config.toml
num_hidden_layers = 10
hidden_size = 576
num_attention_heads = 9
num_key_value_heads = 9
head_dim = 64
intermediate_size = 2304
vocab_size = 36122
hidden_act = "squared_relu"
norm = "layernorm"
norm_place = "pre"
norm_eps = 1e-05
positions = "rope"
rope_theta = 10000.0
rope_fraction = 0.5
qk_norm = false
attn_scale = 0.125
bias = "none"
tie_word_embeddings = true
parallel_block = false
init = "uniform"
init_std_qkv = 0.029
init_std_o = 0.036
init_std_up = 0.0415
init_std_down = 0.0415
optimizer = "soap_variant"
learning_rate = 0.0147
weight_decay = 0.0
lr_head = 0.00621
max_grad_norm = 1.0
warmup_steps = 200
schedule = "wsd"
decay_fraction = 1.0
decay_shape = "linear"
final_lr_fraction = 0.1
batch_tokens = 262144
max_seq_len = 512
doc_mask = false
train_tokens = 941600000
max_steps = 3592
dataset = "wikipedia_en"
Each number is 500 + 25 x the weight over its row's rms, rounded and kept within 0 to 999. Layers, rows and columns count from 0. Numbers have three digits each. The size before them is the row's rms in percent of the matrix's.

# layer 6 MLP down (transposed), 2304x576, rms 0.0415, rows 522-594, columns 480-575
097:499457490491529513533464503496478473510500496481500500528507490518540534473523502497496498484496538481505489427490488479479527474482520542506543514525490537497490497476509524489552522501513534540508470486511537476469470531524515444499497500512514525537498500534527516462471504454524479444
107:496522498492532465498501508526534478496482518468451502491506492531473530552476469533487481510484540515485503498493487482472503451474534533497510483480491500545498542458484495502499501542513460506504493466517513524501508530456462494534479462488494519488496470531522454502487484506507508500
093:514558514513500546519507471498498532475488527552531528472489492475500482519497531534490497519491525455520499482521484488503445515501584514481456510494502464444508495517501495500499495506515508455536515507509483514491531502513528454533484509517525489502533500474499545483509518515488502498
100:511510526528459473503535491470446537494459512526519504524482466498513520443508524468537482529549487544526534535519487506491478508531468524478523520522515500482530459533494529556504559528478519490534523508490456445513480474501465485543520497502500532467515523491525516489531491520505454462
096:502456546462536491534533487528533505524513545480525523545476530529520494533516500507468512505499475494496514461488511544506517478467536516465485502528530480495506530470504484449486487441520448517501488482503503498488481507509511490514468524524500524495507535479446518503498433501502538514
103:442514473493512524551501474527464519500501496485479447521483450506507490509519518503535526492502501514492505483557502525498487520470466496504537498548526502470495495535489526532511510514505497507516519471517515463505507532476458479491509501486517525469523503491479525523479539501511541498
097:461490501464539520476473516505548454476512490518496545538502543510461523523480510532498540507507541512510506506479504526489511503534542473565531498510469490494476527528529480552527525503490540479496463451503420520461519505493505513494454498539490511497471512501520513510501514469496479521
103:469515498469482509474508483545474492485491489487448524520504522495503476517464492525517493531506500489513520509478461486478492522503479515532508481547513470508513498485499492492501497496503512512480511493531520490530496492532505510482471457483486495490469526498487563524495492476462504497
106:496441509484555547509498493492461513482530479542536536515535468488505458472474513504518506545461541507490460484507522531513500492466484548461538521481498519519475514494479499518476497440486517464442514515502460483508508540497486537480498484506485496506557530463527523592492512486506500506
103:482484532487495466501489520484473518526509543529479484498499521557505534518471496475451452521460536492510515517493471524499469516529535500474505493507477526480498472480489498484512526500493512516494507481494469502529509510498441541471491522491538487508505491513463483514518538489486514495
101:520506520485472488527484479477534507467480503499477516536479502534451504468492512513525518511509479503467495481511483469523506506482486490483472505493539486498509497511505526484462489497547503509512461519533509501539500503472468492507513506505522587483547508480479494512518496474532488514
101:488470513495520501545508493493485508493471516555539475506534488476488470543541498495505516551524538475500520525476516492471500510452454497471504515497504488558454496514497459504500496494517468510470539498474536515479489523408524498518530496498488517513484526507440515491513560536507525507
102:474461531531501489534480529451491471527498461491477479509471480507540521512527544487482485489476520516543526495486510461505480511523499495522474471509492491487520520502477496516499506477494464489473494525432512537489502491501530502529471486514453501528500542513511458511530510506476530512
100:443514480509551470517470517478508505475475458488514508500496505518486523521513519545494454514526487529526490524527494500480503449492495520480530538483470472470515541516514508504509502448520518464477503498474530458490494515538498517483527505480477497499525515472499525518474490516515497492
106:488499492525508484521490507471543497408491514530527484514580506487494501491472500549469514476480509446515472552472517492521525521492491484540506527482491489485479502493489505512513487524497473473520467473484499512478518472551490478490513494494505443506489522543450510473529487530524492519
095:508488501469476474484541470467496518486500489467537534474509477539494473500463481503467519490481497494493501492513527518465517493522519488507516512470521513496464500517507425544504518493487541484497527492532540474520491546469528492533535544479512512513528482488495493511531492507458475499
097:504487504461507557497503507507500512526509441522475482448496503495523495516493565501501513470503493537458502511491484532509539518508471499504445514551451504484467484511479488539507560546481510492545491533501507488480459558492579493500519474509500490504500527487498526522498514488493473495
094:498542491503539485491517519525491491453529491520491527486492518513517485474562524504520463496486511533496465523442476473526554470498505527517504510457470484504511468444448513513488509539500503481540479535491503515519490449474474503507486484449533429500499509497499504544504492468478511488
107:493499509563487516503511507497519493492513529468505463499485532456452493479491509455509530479513495525497504511490504502525520554493491504505516517492484469481501555539463509508498513454533496471481496465496515471478525505503521510476476445451480490504499536500495471549507476499500483525
097:473491522501479507485492501468495516514566483490522515491508520488490475503537487478515505517520436494514514539484480502495514485491518504501479541508512502529486508456507524540503504486513501509498475505506511500456473474506539523495502464519500492490530511526505486515483513519495483473
098:498470554495510541532504526502490475554504518507496515494545485526534513516518469496454507473506550499499496531516526483510431513531482499448500489514485497488507495517467480529489486493483497527518496481459518518504528508495458469483501510458502537495489501489514517483512503541471549523
099:515497525480492486481504524466473506501507494541493487512568470513481523484496490522483498463512474475472519529488474459517519508451521501496516478483522527473489479515527527542546496445462514514535509476505547519500549523506528507505445526536480544491539511543565469552507478474447527495
094:515512533510471512521479478505489549518461518506520523507505467494474516504480502492480514513509516450465515510502512532491431499498490482500547528554496501516496506500552493565489500506516501520495472517483540490491467458509522488538538525517506475497525469550468528552556492486513507474
095:488531496498528494518532504463494464517508491494514548499504507470515519482520528515491516520496511488507527496452512504462494539552471519508482487497492515517492492506509553506494525546495503544531494491499491527511478501505487512524492512480460528513489487515495481574453495476525533522
099:507485535480513515474510486518507495513554516479518465520509459478503476500524476516482552493516474486517496466547431498488544470494520510514484503468455546506542477515482488466484559471521508468505518532480498470480474491493503514461524452496525472529489522520517486525489471538524434519
095:488493503493471535535466552520503475483503521481501486440535495496502509497470455492508566471514485512521538547508492523469506530478475514490490479493501527497482482496471489518454548522503515497541496490495478463507517527533483492482446506493467516497526490489529486518474516546517518523
100:454479499512507508491478443493462500488570462508486469483463500500499501545501484525473505537505490474523485550495516515514523531527495509505475498507536503473508495483545542463489494496539509496535475480492475522502448451497506502476561497491508521526501507460465533467539482462510507532
104:530467504472519515500450481433511491486458492483466543482452470514488489492513497502447506498494459490513528502487524485498526502521473504469457460516500529521492479511537433505500537516516463464512504482492523544522471484488489506568500511485453473472510468489500511500495511478440477530
095:516483503459547526484482473594510475458493513556464541506518495530515493475491487511517520486514541482467491505510461486490486481493501487475456491464491492489501531509504426479481462486497455494559500517507507494516502468498522523486521509521497517464500503491561486476461529516495491542
103:497528501459505481511501517506483509514523510502480535477463485494468504470520540535449484531546511424516511513497450517484487526494497484512457529502445507526485489498481548511476541426496505542481528473485481443487454474510501513432516467529499543490496506481493533490499527521518450509
104:531515496467492470525479507505487516490494495480504479495505558471506561498513471458500537437482548476492479557543517450491512472495540472525503488515473492529503497459525474517509485479486494476440478473502473486540510550570530517535478480497488514515468532521471474478498510447531459481
107:486514495521510485492427474501500532557471487479476522507501465502485466474513488479505521513507492492469511530476478497490490500509506516512498497500524517512461504503492478490450517507502463486510494510514536487496467483445485461518504568478483481481473464531503469500492516542477457464
082:512523479509495537474547501531489473499527532505511512470543545474508499461501529512483511525526522497483495512547498510508496516518474548503525508507441491486492444494469516521490536525501566504518449470535469530500501500486479492510455486520495493453475522527517481494484509439500479428
107:493502516479520479455515454515496503461510539518499494447492539534473484494473549489471508430489485519520526501492478465490530521521495501475499527476470512510524508462528493510460474536509493494524514511480519455526494496547503517522511440502465483484567480486453493520532543448482525496
107:502502489472483486485505504469509543483479533506490530485514506493502470513543529523499534502524507514450481536517540488526512504518480527493513497516511489486475474508496535503453495510500525475470476491527509489490494480478509534565512474506493478492512563501485503471418530508485517484
089:534517490528475498466467509509527488466424488525477501514472502508502463490542512514490450467469476501445475533501470504479495463474523489496505580553514426498475527478511527524514504494491543556514492525482493532508512543500500538482515456515501469496506476502466507476498483534467522504
102:536514495497518540561507497522514522490520521464495462492456508471493498532490525481493503494534533528525551493496506461520481495516530458533530532540432504482497532501503508489515500539491479490511511484517487502479518485482513526521499525502500474513532523549513507474501512493487488499
099:530511470525494471515527481493461503492481510489517502482491481488479523534498492480498458503460545456504481514498507516543510512523561430485500503522464484471522538471477448495469507510478523483504492499518541492477520479497481487464507493484490511512482532489496473474470473561467519476
101:522508492501505463493520537471488504478497495476529542495520497494515460475482557544497503496473486501530510522511477492502492498454494544497447474511505523535510535515505499522482540478475478451543524508488519514509468509504489527504502501505517538535460506454501529496475519480499542507
102:520512529481466502499461483493471485508491492489531495455501498485489514516494501517452488496502452493506514495482479507501492529460520508507490529520499552495530482477528579513491554486511464503447513495500518495479514490501500523523523488549491488493495444488470501511490460507530521516
106:539432474508535479466489471477494495466471464503448497527497430536473482491519509466497454514498479540497506491485486449499462521488495484498497493498523504488485477509472497483491493492521471473545482540509485518480519504502478525555482488452500479490501531482506500521507525463466484516
090:485509537511539513528424470498490514549494504491529513556506477521497535521496510497499475492518500504468506488468549528509555492531443505532454476524469495534509510540492443493471499431522521497532503509531464488474513493509514491487485500469504447517494485512442449514479474475550509518
103:446474507491501521471455502532452480543474553523480532450506502524513465529485547521498505530486495484534509487489502513511533549524511485541493486497472498506493519503492497474459490464510532530502522509537509510534481511486493502470534523470500481538495480518466525545504512483474471502
100:477499483500533484453541486481533484494505453485501516519514540494506470503489446494479528469436547460492438528522494483476497531482454510474484505499511514506551507522522473526479491488517491488491486524489532480546443511511446482503480529500476476457499488532541463516503535465509494500
106:491515522508543487483543458480519477492472488498474503517490500493503494450467522548478487528451533496508489477457537489535509515518489551519515510495478516456491488455493491513507540462475476533504548544522522474487520501528491529486492494516545506517506507499468491514518531558500484501
094:519495490510481512471534541481517552477480521514485496455510508490568506471503542547479546487501524505524480487498523451536529483518521498497528512527486491554496523475476551498522503498499515522493522515491518486477511509530496500534517439484485573471509472500499508470472538545460478480
104:459500501523479461509545445519472482543519524487510509483456519500480527499482450490553473487482481525527502500533469472484497512517476476514497511483512477475512533550487446529496537521544486491497531514521532534496484533491526430470493479482540493472450505455520506469507436511521486520
108:500466492483472479532518559521537453506498485521519436532471517538510482511482497524456498489521523522461481497488525507533478432488501498488510520505485481478478522522507509511444487482501506474494476509474487484518507483516527492468509448527503519510536496464483486511515512511508445463
102:483560478493480500501533542517469466497476492496506481487505498521520482468505448483496463465467534468530470525510509515477484471529472480498544470488537512489518487487512516512527488473475472509535505439488531519509542462465488464539462495499491482499494444542503490468472535494488503520
102:511521544441487498512543521452502514478499463468514504466533544485491520479539511501485521519502501475479520508449491463480535532547479514473504464472487514460522499474503505499501460518494481509524515523526512495493507479473547523473518502493506482528528492516499498519490495525497523473
105:459464521513482509480496500510511466523475531515465468528522510511491484559494547507466495484515505485553497517487483472528483476488494517484535468530510558507506489518482506491502500498496550465492510479526507527551480528524510478518510489481486489480501443504494496483501532508513448464
105:473505526537476522501474464491525479517474502433499468521468507557558483482488496510494532538478516504464519492488475434491510512500494522471463489535518488463433481491494551536462462499523481503504496522515491533547481523488513518493458515513492465507451444506514503504520456544478480516
097:484512500530496480516456532542511524496491535465505478475519499461452522491477482510515527466481444457503522508492504473506473510480511482508498522446501517509445513494490508522544504516515565506483529523507471512522460510513480543454484520510503513561532485489512501497540516499495469475
103:530484464494483507487478485510486496485513448502499519497540461497495478438507474509501492498552472482517510501431519493538486471513521516506501520512487533467486536505481531540555533537508525495486474477523470452506484554504485521495442466498491486522508467468485553503515486499528472456
098:533488524462468490526474454533512484489523466543511463506480477484491520543533554519461499486507472468529552499486534493475518490482491462533542499485487498476507478489508520472477508498505503507490503500504456456513496474516471443532479518511507499515533525483525460521469495535573526451
102:499507457495504513500498498476537487491475484472518562485517534481496509527518490471475482470500486507525501497512487504521495524513516514473488508482527492542494500500480536493486498570523490523449531534508533473497530488532535515498532486473526513469450448493540527496517504437509496519
102:496539527491518481528475497513491522462508505487531477503505483509462517506472471525490476488523510497477510470493481513483490486486495499489445478502518539471505524494497518564520514428523477481495463493518469504522474479490537534496449519508541529479535503506466500509503504512499522496
104:521487519527494486479510465522490473508514530485471477459487542497504502495513531460525446524481498528507488495522520498454477479479430537558526532506501512483496467557509454487528483478534508479475512490492486457487467461507539512465497493504464485494503514525480502495502485506511467497
100:507495511504484538491477448501492515486515444522482496505519510482502500482526427434507464482546474481507549493526462521505520460525537523493540525520467511539549514497512517525483519485491507438522469498486511521522483490546506511504457473526499454509500503549505481474501447515531520511
100:511483527498527504538528489475535493478504490467509540469516440468498494476480510476531499435500507496518496491473482475513539520555499477483469512458479446483478534519525471477512503490502509496502516516520511447533465521478517474462502539485482561546508524473458506517518489500517547527
096:496524519536492499506516485540551467465485521488541494487464503466516527481520527493563477495492504521540499453536486521492485547503534496477484492518461479518489524501474489438526504506532448490510483528516452482494459498516478523504502484524486513492532516467504547503505500518489478465
103:500484497557490511538559501512500469464521506433463475549518486513528536502531510551452550483478503464539491522503470510481518483496451554496538489467488469513537548461483544517493512518538503464470523498492515519540513501505470532461457472522500533524475526459495522553513471499526496496
101:516522507521497502502481522491514473521464478488536502431524503457502465528523512499500481538500489476540452531480539517496527545503512489506532511491528505524498478497521495537484531458543545469518545519481504487506500548446470493539515495516519532547511499489471499473510490547493512550
100:495477512479518514522521536465466497498499521558510514512494516522508535552491497451471505498517484486506478489432470498467508462456469489517498482479522530535481519501510490502491474519522501490495520500498511495528458468528499533462520483485538501499475523526524484509491508500479533510
103:523494496515466528523507480522516535514495502485497467478504471515491510454525467479510491518478481468483524508513495528516512511540537502486517531468528549462530467496472521475467492524520451536479500474498497471536526506463494521507500464500506512466463477476488472496486491503517518479
095:529509504496509518480519504464489519457530488543541499532477531449465523478514490506503490543478455486537507497492478479498492493500545480466506490475461505473512481490499478519533464483473505514520460507509498493482509522516528483463532506506448526500502486475524460531508514528480528490
101:537523499499511498502517512535525461536487511524474541482538503496519483510521469470500477468524476511497493508539542530515499473505528485521487502496496455502500507511471472475473521467469493452553517510534492477455495452485484528478457496512525527495517517504446509531483457524523472479
099:490451508495507494513509503483447517478526533492486480470531504508511490490543484499505473536528495466493506445508467532476476508545513482525500492514465480444516498476509500492532511523473485515487485510513540487535440470503455478493490482427542452539518516487493504478497515514506504478
086:528490474479506498509507525452541504443521515491460540513482496499503468482501522511483487547531502504545503497523483493456506472507534503491489485497481523526491521501492558503536507498508528534485517514527554479493567531467526501502504481521480497506490521470520496487469451465503536484
102:490508521513479519479499517518503541496514532506475470507484521474492514479544482500499480485518506505518475497456528473501488543507535471509466508470527469527534541459518557487568502498500497497483472442479514497496501476494512503499505479516487528478516474481428510481485531530556439476
097:518530500524517501481467542558490540502496486533509452490513511482511476487528510476468499532545489512535465486505498514504501532521483487473522545528549494532459515505519475458495482481524462511523480506533527477501490521494484537520539475518498486493541523481507513500476503519512502519
101:531487507513497458489515494512504527495528479505524528512526530480500510500531508517529557538544519506489534453510488490534541520491505503480501501488511511518488483516524486478511534514557458522511546485527513530468495487530484486483565531474480495504480515513433537491535484484465523525
105:502533487522530495478458515506503510495498522499496553517475486501493486546495540487502507481476491532504545489482520510478500489467505525509493505541550474489465524487488497483492487477500478504521561482525479485535509504467545520507501506494506523499512507522457463489538457461511417475
# layer 6 MLP up, 2304x576, rms 0.0415, rows 523-594, columns 480-575
104:446545485543520487486519512489518494483499496515487504454503539517517532500490471506487512493474501489504510500486488505517488508520484491527515498511496554474539499545498540472504486511471521506509529490488512530465520477503538490505477490508525520518508505491526492484488537498465476493
091:502555452516466498513541451497476486542497533480513519459466509450488528491502499486503492506499457496522508481505498490512459514512497501486470505467488475485497504547478515515469462468495527462486499450489496464465467490467470557481456483482476511479494486499485483508532486471514513493
098:511486496493495515519478522474504525468448457512491528516503475519529478524531457457519495514549483486497478520495507506474489495529500468483502538475520523507512487474455452493567532473497477493512469521503513502504499521533523463513540523506518477507509482559515488508507515490479508526
098:468510480506512492506490486547512468503504477533515522510560489505458554481523518469496490531517480562531476455526465535512534512531498554507536506476491487469493512496512522510486520501528432479481525501483545524514469478486509529484492499525509438517472481491536482506469522495426477514
102:477480504458510491478518505483497506507496496484467554554479516510529484514524465514497502496513466447517471510540474494503505512456503505438535506528510496523577473462476534492439471493502520473483478495543538489497475523495503486502484506527536571516502509528453511476464523493460482458
099:547491486510482557512509478487483468511520496539479489513470511520480451488512514482528447502493476517544463509511490500470458521511490477491506492485518469509445554540498494489488507498488520466529501507530479516510495510458503458521481470477510501514476523490489512513499452441540497502
105:489467511510477529520492460534507514492518492484476517519494536490522482512494504504495510525482492469512463518500515518501491513501515515472499493525499499531519492482483486465485491496468501492503546461509552459503479506543502500484507504536464520496513508484500506503498488488481450538
104:488463498492516523489511497494461442513462444497483526499535484466498497489529482504462488529477542503526509484478512535521520522465511521479546516496566511483540533500485512543492483492516516470552498531534452535565489534480494517520489475499515505555506471495487500515541525507499512502
102:464498487483513498545463531514492472505516493534508514503518566511478501468467521503493518504451533520507482488508538521503525519527491504469504534506495517496505537466519498504500504488469456534505463504484474502505505548548515554473506478487535510538532532511501534472526532507513506507
102:434455481473513488498464495500496480489494504495501505500541506513520472571485521497481479519507469443486474524498515499505520513486493503459441468533490439492584517449547471482504502536535481484519557518507468517477464514467515516469522457521522511502486484479549530485525460499514497485
107:510453497520502508509482497572502529456463495438520492529500498540474486492519446515529518508513510436530487461537514464466494509493566515518506533491440543484465542525461494504472461491506508499475481520533497494537498448483526501505487449545479515501524530466496471526485457510550468511
101:504522476536499493489501459508501492495483514468482484479460542501485498500528517521534528525507481496506495478497487486557444517526485483517527481514489480509511508485495456508498513477502507475494534530468496496526464503511474503511439496531552454493498473532512523518520475507517473510
091:476464508476489507541461487515471505485516500504494489514499509442466524519484440472495511466487480529489465489521533466485488498488518510544487451486528516477459468494529475504463500480446478532509471494497496499509486446470511532487454521526486521491493552533552496489509502483504473568
107:486477515510507485495503537515483533466482484529491468480534516496486502500500513484464501483483497491500493528511490521491496516486468521530541479547498500481502503472487498506522495528539516475525541521471534503528477445543515495497559473494484512524540445483497498466515524513487539482
094:507531503469519490447484530485471510538459518488525490479526523453511509503488458485529487538477505521495535484521498511504532511458533522534511505479482468494526559474512516497494459456480472471510469468460525514485449453471537496478506491561476485512524498489494484483475507470489507489
087:530505493542531468536492466539493477462473494478508489494494501496503457522510500492494484486511519501506525507476493502535480518501499455459498494511487488530514531515456494495530487536549512454516508506461510520487529510497479496496496490436541537519476479490484500508526494518502511472
090:493467518508489512494509515487479498465486463493508480477499535514490505486503476501485517461492482475477528493475509496527537497510507535476494561494471528526476504519512505505570517479495533485524501443525500504460513526443522503516514458504488503516509479498511536533490494530482501503
103:477490449499538473492482505529511463469513498466528498469466516489515495474501526442522527537525505507513486499480528527490467522520505521547469456496504513499530538498451479501516521491513463478515523475475525517478518456489519469518506480501505561464469446532464486514506515537484480520
100:521482496516524510478498478508480484510521530524500460458499481498499452493490509515497572498499554530526486442471488522491525509490462490510520520509500482488504525470498479483497489545504457496504545494550522480509495494492525454514476506490475502505511505466485493502496508483490482495
100:538517489522489464468476459521492538459496492500455493511488472496447478514511495496437503510528510525518551475540466521489508491503471468499501517514520549480481512468484481522487535538516518466476525523504523488442507462501496521481487528535517491502484507495525511498491517490503511494
111:492537478490470537458545518492466503521501473499467479545502532555514468545521486515500449487474520484520522502532498449530492494527533492456488505541444509461460521491511500529457504481525497504473511489514491522498484498469492509563530503486486496505538492494491529488502498515534515560
088:528489484486485481471518512498489496504543482480448473461519492477490500533496514472511511514504545478533533534534480467493552504519461486526521485498525479498499497484519502508595490486495514457523509512500474514496484497487509490507484507477512483480515508498483505479480497454495518498
091:487532479515526491482499505501530517484503517513505501456486462521460488539489500532513484438534504501491458483518535527480496527526509534482488518568503500504489488475522517506504514491469489508488510506555468510498546469509519469493558527478474509483488477511484494502482543489562507525
098:491511469487503466479549476505478510513483518526504511497489511526500537459494510476503509517501542537509494464511527514465478522470503526495470515454514471528508502495486476491493484523533508499511473520480533514465546525504484513494499489548473528497484457537515494484565528497518469526
097:515522484502518498483525477467485485495489538502492562514436525515477494505504537533490465505492509531533496479529445451532513482547490468507496470486488463497477509500472505493503535530497511483500504520501520458492497493500502468474538482473519508503478510499511556466482527512519492482
102:506458528472464515480484497515505458499481504461494495492505525490507491478491496520469499464494506469485479518491518495509524488484509490506493540536504510501538505513511508515481512558461479498496529496469506551463515516510512457506509496500457497489517469455488494541506532478537498508
102:518434451486491472512479483458500501510477524543500523499465555528502487523527520507506523508491518488504472494500544468475503514475517516486532523505537515516551473450522522480481534512503491476472494483505484541518471517491498485534514521552503509480423508521477544519523491506510459503
095:536523471501498497503482499525506495519527496453533509495496483477508513457470516491513524476514538483522491490504476514502474483485474477506492556484464487500499508522526535516508526492509521478540508482493527483507525545506499473501470501506519497523522512475486515462461502490503496465
102:517498470467472453511448489486506518530510460497431499490497490520480526486498524502490513470484521483493487485529477494511524517523492463495485496544492536528507485493488513516493520466498561489538516481539492526501466509512507483488523457521481487522518513529523497499536498518519478499
097:543512472498502501513484509462519498490506516513476492493488531490564484506534524520497550506521542538495494531541517482491503485472488510532509473499523481459527466469545441484514506483439468450521465525446506494476471499502532529521491521523486486542474549570524497515493554497479480508
107:517487501491469493499530477555424515508474480471531469461507511515490482518495508495522488528523511519464506476495482523523507522513503498532501525525533491501490469551509525477499517513478446473513507518494519519457512473467504500473517491480513499500509493501529502491519526523477457545
086:493483517477476454490451494480489525524513484510505522511524450444470483490486497497493494461518481527528449532524495508500493533508516496486506528479499459492542483541522508477493497476513526512525521545535494428500529500488505486488493521507461507511505500522505499531551465544535498524
103:544535531531510477498473508483499541525473530540488471507509540523506495529497509538533437545485511480511512498507473476502465508519518480518480470479496500481443513499516477537488507520485484494527540461491496481493492465472470531532538519517504511462532516538463519522504501482497510472
107:490507471452492491470493470516482503531541512505466477509537492532479483507476539517508496498482469504522526466477492487498503518481520516486472429482533521452489505489493486509463505538457477514495475501499536478484456464518512508548516480496494461527512470513503522557480531502496479490
103:497513452496509474500458481497459506503500517505520490471500510449512537472460520493514487507504526466488548487465512523478476526505521488489529494463468510482524504493485508485490501463495475513491500524561489475527486501517503530513477530489556434527493520496470479519522508487487535462
103:532475487453535448494479551488548518517522502479501533522461535488499483523485534502516531480569468509463487485474520552468501478493518479530501466490509501503478479492481491499501503500535471535472501523518539473535498460484505474471484480510496510538543523472522502521502472489527514462
098:507521523496459485538490474514493522507513500512501563489543481463501464533507480510501458515481487491530491501498485501535500511484529482516526465485512514475503477483475480533502506482502475505486522479485495542521471478495550507501522485475527467545454520488470476506492460508515478529
100:520492470484531521481507485552476519471502517446474503533493494491517431549487561531509488493510530530502470466502485474496488500519461546492462514548473467517549500487491455538489508502534486499513569463473502519490521508483519499477458475484497528451523477498503507515495530520443450526
098:492523483512466501448481510491522494485546498471501476524464485509512522548486462491526491518520522489527499520481469475527518556497493521503520515527472532503485483449529466491479498446555496480508495478564536517500523500476485545543514495533483485475516479490533513559485489472522502489
113:511511479544518512474466512465468521441514486492508481516489468488459521456573514477468494498525501545498488477515500510491479521504473493538549531533514484477524501511514523484475510475530514474529568501517457486508483517495484494483497448513495518490488537466479530528485541490458554481
096:504497516504496486495481501500496506516514519454488482506466456537452501487484502476506486452487528499472541456490506537471488499467512506489509483466511547482470450497450534522549480513465512537497472485477487539472499490499510475511505482571521520538455458510531499493469503511503498474
101:499473460507538513497527516504484528564499500487505526496499524472494483502559496536483499475519497491503493524495466499534546454487473500510514554470475477446449530495530498510475505458487450500467564489469457508528494528497492534480566486521513473522469514528494510470460511518476497482
098:526529508502469502491480488502465518544494499457488514515508503525487478467488521491505496509520495509546545500480512441473547557508491463474529521491487498543518518479509498489451464482507537499502565484489502479515551469493521484463486538488489509525514511494512509545478525462464522441
108:521492491486494473493503531499442471450463482463455509489488498501514459491496526530477494484518480504488491486426485534492460511503502508523494479521487512470488520462513501488478496509533495510540490489529495497510517487458519556501519475463567490484509478521462514452523533485543466480
101:472482497500473457497532495464508546449490496502484500525476442473498447519503464515561535492516535474507506502527503458512500539507484499467509494467528515511459456539499498476499464479497460533541521502486512498528508521500515501507569516514444480501492513509480524471493535467437496466
100:536546494498450522509533482459507463460508497494430495484531457488496513496478448471492446521470452468503508472510510541506525555489496490519425521523485517468531510503545479472463455534490508536479521527499493508528536492481493482448505474519506478515483446486512494500477518498495555523
108:501489488495521528504517527480477489505492471493484539471530513546513517529478514524500464480487512453498546474522495479480565469484498497500511491537527490565495544504510503490470500473521532531480457502467500487499534469485535502504506468485531501520500467492498480495509490512527482469
099:496492523519475476521468528523528511486484479524499507533512494484513515450506507510510483519499480475504499482519495455478459460466486516489523500514493514532505503508510505535493528511534490522496482504516494497499526504478521481505458539495489531524426485498490526498545477495492491450
102:501501485478515484503525512494489483479514506504529480493532501459474517496543494490530527443545504496457484468489510501528503501516496502463588481515475542484506515468444507496447541496498481499527522463479486529508500519514490513526502502492519476485511483474521482477503513469462556487
100:482496492497501502468448510464493521489468511510520496510495537508480523508533478510508489515540471489527566507511477492515469508530515504476489444481480517516530488491494496487494512507451473475498499483510538533488549527550509480494479530561504524466491471526522476508492489516496499516
105:530527531525482475497505514477529493513525494497531529501502519512475487477489484479489475491486452523529499496570474429514511510486463481477521507487487487456493457541540502531493489499511494482518479557548501506478475498470489504492469496488505452473500511490496518531531506588459513472
096:465533555463569476525481507486496528523486475485494485506525472506492514478489493480494525545441529484472496487539490468512482465460461498473561560557507523483483479540509531462498481460453518468491501524509527451525508549513532542488505513513502524455528501539506487511534536528442544491
103:573471503500498478512451462484468511503481530515454481538508531505521501496489488536491493529507485498475512494510489533549525494482501535503520491500500488493443482539494557558511527474498503492468539488522500501499488519477466520428465510475492501496532454473493496501535527513495492477
095:521488522503557500509508510485464493478512493521494532477488474520488518495513441498515497514501482492468521493487477556542476473476516486526518533516523461485497456516511491545502487516510495532477517556480526530458516465492530505506476536522527481485496531499462510491502509482464491449
097:484505467494515452475509481522537536484512499483543496485479517510499503554511491481515460476502471466498498481531457499502507497494477532480538474500513493471537511471486506530510496482515501490473455474494498499507553489491536512519489482536535498496508501475481440461512523515472493491
099:494504520496490521518549444511473559505487520514514521518495534518515484519529472483511443540481485473521520475524518496496509487513497517491482522508529480459486523484538510474466527508475481495532470513514488494513523491522509557496467498490533470479471499509522482516491532475504517496
102:507512504519450537479473494533485450486504516470482463500489505456500500472488504471474537502525445475507505512484560489464533515490447516545473501482516481519526517533510495475484466505534504469456498512503418499452518482445520529487559482502507499515527466538496514511474460489487464513
101:512514469510503471467541526447496506475529454524518486507477513433507474517466563526517499455471470537507493556516492479516478485511483459491534500511489501473535451454513490470496508526442487523484513499517470509502497487468521502457478472505477499516474517475529487481488490460466484507
099:441500515531503492523521511473494506491538526481540501490472503450516444435523510513452485498466508439492519493463467473516533532497514512482495470508496519492507505512462511488499509486528554484491536553512450505471516489534514466566492497509535480484515513495472486518510474554487463516
087:490483489527447533490493504477515473449525553526476523486472516484479511491464536514524473516498505502494444479493484519461507491551493511508493509507509471517487507475511529484485516537491533528462474518460497499511432510489547469482515480539490518489538513508496480540480480505497535552
098:515484480526500495516524513515465462514462515474505502482469500499478500487515511515500488479499506498492497514521485536491461452506477562489475508516472503503528492537509545503479557534513487526490489508475563494469504503492501478497577507446494499493488513492493528455524485480519489468
099:523459531490518535506497494528541471496495486466526536500486504521511520501522506473493485486472534546543502483522505500467491528497498505486513499499480505488453476513520528508505502503477529453492491484497508512506486540489498531528534479464563520534445532486504528529442477532546492515
102:531527466468472560509500548523473473507556478476519511483500544520511508501515497477480522499474484496504471477428532451492485491484522454523484448546459504459492525460438474513486483492483501425542528532459530483458524544516499502479491505489490523473538504512499480500493507487527531502
104:497505468493481489545505473526486501492505513513503505466511534481501467490550528510483494501561490519489486462487512499499472496505530479471497513506534486482498503471508480473515470529538478502545477489510503526502519438498494509504502497484502511519549488499513501495502488474530473502
093:509467470488516488453491505540482475489484495508515538492477528501512511485516531506560486471537495529530497486543535500475524515516486497577540488488505531441504440489507490518491497512510456466480479529514504479519484508517496546513504486478537475501444479525502449464524517493544506491
102:456494467469471508523534498485494474499517490531489492502499507516458498532532490497517477468508552527544482478450550491505450530485510477475483483440546456532507475462494488476466511494514462472509522471526494529509453479507494483518539502503548480513511517468501492483524539519447474459
095:516475518534512493522517504512506519490501520523516530497482510531528505472446552478534547492487501502518487484476528497472469507529435484482500468488512519524477517497520518463489467483506514521479476494496514464468494534509514538480477471533502448526517493534508493474448480465519515516
082:562501463479469517506521478484480546507523512506484510509496534492500476500534472508489522451491492481512504493477508479507512524476506505475513513478476447526522500525521506496475521539482504508522481477513471453499429523477504533473499487449455501531492453535482509473552500500504522497
100:530470467529472532492479494486475487528471490444539466505521517513474481519494492481465496518516512524499467515500553505479532496485495485526508455488474550462500531453507534504520489510530495465470531468471497461447512471466533465479522504513486487519527449466494517518453518501536504487
097:498431467534523479511478536538545487502509491515501507509464507537513498484501481530486558474492489486501541467535487506519500484489536512491516535485519538491422487472507478488531489515486460485507528514499504482493510470430498474508518498494500482500488500513506473526484469473532515492
104:526483499518516525479479506524471502539497533468456526489548521519503477530472520530498493512488477473493512471499510486493486520474519481461497507478478504475476517465486500475482489525473488499477509477436504500521512478537508477551506557470466478512491492491498446497495488495503499467
102:532530502506541501489474456477511513478516503518439524556512523471483498460512478541535471534480495500517487499533501523453465475515469527513527522494576507517491505479499484510498453506507518493520502471548509467509507526478514546514489457516472474528481505486561549468474483495534495474